config.toml
num_hidden_layers = 8
num_key_value_heads = 4
intermediate_size = 1024
norm_place = "pre"
norm_eps = 1e-05
positions = "learned"
init_std_up = 0.0255
learning_rate = 0.00507
beta1 = 0.95
beta2 = 0.98
weight_decay = 0.11
decay_fraction = 0.875
max_seq_len = 128
doc_mask = true
max_steps = 3489
Each number is 128 + 32 x the weight over its row's rms, rounded and kept within 0 to 255. Layers, rows and columns count from 0. Numbers have three digits each. The size before them is the row's rms in percent of the matrix's.

# v: layer 3 attention value, 256x256, rms 0.13, rows 123-127, columns 0-127
# o: layer 3 attention output (transposed), 256x256, rms 0.117, rows 123-127, columns 0-127
# q: layer 3 attention query, 256x256, rms 0.138, rows 128-133, columns 0-127
# k: layer 3 attention key, 256x256, rms 0.141, rows 128-132, columns 0-127
v123 104:144124132110132099163084104147154170127140113193090119126075077106115168194134152120172186130097183129162104048094091166230136090145158110159105169158087147119092141089133122116106071110209104100070146118082141169128154147125125148148103173130096121189146109111166115116099099193109138108137148165108149117123101119092116092125130146142128086166165162137111130163148072102122139145114
o123 097:114089133128105172156147181048133065100171139053143209079169112117182084131121111124079123158111081110141118115125102160089152130125176057122144144068149098149127093127140091190116093144125117095190080118158135145100093113109108161187156142067160130168179131171189113070078139136114131148145090125145134111156129133172168133109126131056180146126128122131137137167106161080162110105154
v124 104:123089135131168123174139206159172119117132046125170150092105098114127169094087098139120156121165089110158166134097114185134117176126115085116121109164086158133082121129092137139206163093119108081126157177141135147130160112118127083132121114201096133105125086132172104138115154087125178075086195109068125128094160168160143128160116113090129100140122130095153114147105113123144133077137
o124 099:098150089157116113141101138145147146138151146100114121118127163138165128125126184176179130125161145185150141134141124164138050146127129147132099169119124201094142179240071133147121076127162118087152182144137104142127145185132156136147131209123105154110069114177092147074163090127140131136155165146100084095136190137138130081113148141093097136152095156184065159126107067114142161116065
v125 101:169168085110134180085113135149156143162169113146133115111091164155125111130138141165092135100128125168101133124150077093106080076094085139149085144205097116163123112134107141165148127147078139089069146148113113134092101172118117120116123129093111130115140073177077214080085139170093118114071081181210120117134117125153176084152120149125102147090131118227113132073105117150139109178114
o125 092:106099107137146069155148104130127182145052109095159135133126084154089147105101120096140146162141076153119098128128141123124151104144107083154098123077100161136120151109140110122134125142096154182195119133131106157134076166085199122163142105142095067066104117131162138124092086159137070099200091118085096171109157131145119096062101109160055142091155158106134183196102142082140098102105
v126 096:072130182166161127168116111166138179153129162174154095154114179081119089109099163130153141114125133090148199109130113108132114109128084115082105136142168120090086148102116156117121129200110126108126139100136105151135170154114130159123105076108125100148103141129135150142022144127181107129168146128197125172071087095034109149100088194137099117102065087079092138031136127122156142156147
o126 092:108117111111182128139104147162148151150138129188083159104124135124113111148111130108130165160105064210123116123102130167094141126106143126057140112127109192196130027124121142069156129148182104144155087101185111141117154144140143136116133113108110140146141090144124121155155093124138178162144151104118144156218157100139116151188084114161146100184164122128170137187204090137164149106145
v127 102:173089116069095144079126128066147165134102110171134100117114174097149122171073134095134134138096099124196130108118183141155111133149170137079130144161128095104102136151111131089171129104118106076133079116166133108167174121088154116171130060108119144090094128088166086036121152170088114066163125153163228140177152113135105161177085075099128147140082087139142165124172160062107104150137
o127 099:104104150164110146121141071104137083121159079076114169136110109114148118124142127071087061116142128103117147120138208115159078134112154142139147157156119110125107122139186126145144105076174103150098072077131134149112152214115175177137116089160044148092150181092114138140157107128126157115133198162114106108157092128119213161119203131106101071141174133142128152211115114195103185103121
q128 113:078121089141091153110144066067153134102118101107171117200135110184142157112051158114176079160108136176113155149151125120080177124129109167174104145073117159127172182109160133140114183105134116149145081150096094174107061099092155107121142074109126141130167151113184087103192092152112121137139154185108134114133154052139150135129171126118128152150132126136121075074136096113106184123073
k128 119:136126144143114100088116148107200109117113144172179163111117104141158178063112069106066098121100189157174124111143130105141115174124076170193101107114154148068081171113125092176074163128102124148111159107117149176123103109134212113131124130107135144096112195082106098148141142096082123077039100168132096103099094161161085157173162122142144090134173238105152119093116098157121122144121
q129 118:169141117104079113160122111098156216132118185102141135111145197125079165123095079174140199083117139175087075181147152106160079142183151114095145095133137194108113149116127124093123099129164124120109088099145101132089108141100113156113095115110135174115164173161141149125127192183161096187118123121130137170098142087097114114101113201152148170181118111099131122161154155183126134108081
k129 129:133117116094167104117095099113180084138145176050184175101134179149119132172105115183140134143106133118077080097144116084150117124188146159073173037140161126170088114132170132071203140078102077172108061121109126146109141176081145111160166125127097121110141121148079124083101138138166148152107135166098119127144092120149101107119104105143174121127150089096115149179153103148148145144096
q130 116:133123109098133069173134044140094115120160079099095151113170132099155153104124152210123132129122136126177124125126124151206151096101120151141108095179126089158116112115160122159089135115131140180137169204103179095156124135141100148063135165066157171117131187150169095105102114152104078152106126131105134179117093156121133124055078145157145131108180133113142162085127068127119173077059
k130 123:107102065096086082132119073149143113055164074178143148110105147155179123071117097127103193134126114135183146116131158150082176134111173140102093143117119059108160138127087151144108127169081118136163100191072094098149149061120107141074136139131132129135139080132123152098138115142115072138092138164128171100150185136153119110136120188175151084119197125136119115105180130145107092144067
q131 114:111161138167075173109118121153102143078101180075115147131115124095129126128086152101079179067168103107160106125111103090130110140159094056115150079108130138090170138151047148123114141144156077155133174133181188139126086108101179096066129128139083128118191180165155128117142120159124149090120086185142113156167047119101091151167151141081144163141125100157145140145118125161123115151165
k131 119:127145121128148088089102161143136155129090170138132084140153103131113124089125162158116177093128091133095124106139131043110125126112109093119167107068140149144108149099071126189127139151114106215140122149155163069087086129110136125170103145145149149126103136187098197081136155170127100067113147189145118105152124184155042101129159131118165207185115160148110123068128136122102149157152
q132 109:189150061124098125100166144091128121118136163118100080181103174137099117071109156090121118115091107179105147087148166111184178144113116177139173126092116140149096080142118070129166158149127115157097141078118151040173160118188126120137061109124113147101129112133077104174113206197148128122150174112097134098129203165115093125107074161128130106115113172136099161149176120084119082066164
k132 115:134145099149137174133161132145141162070106161151158100128077153120141162109139149144134135097184142082121109148173125127147159091197093173178095114118149098167128115198117134125170123101153115129156150146106131110099180172078145128144119061153094104137118133142042087175128048129193126111115119062216142115120152080146117134208131128138136138167087195118147120128145135153092137166093
q133 111:138169130154082121099135135225165120075159139179162151120107135152099116121129108151139152163096136065116132117172145148142129203146155112106146149079151138106129099112145142118128055113143124111098162110167107113125121080148151175175115116133093146124189161142114144099113131131102070103101160120153132122209095030148167086071116154079138137123147084094119173122118160139088144172132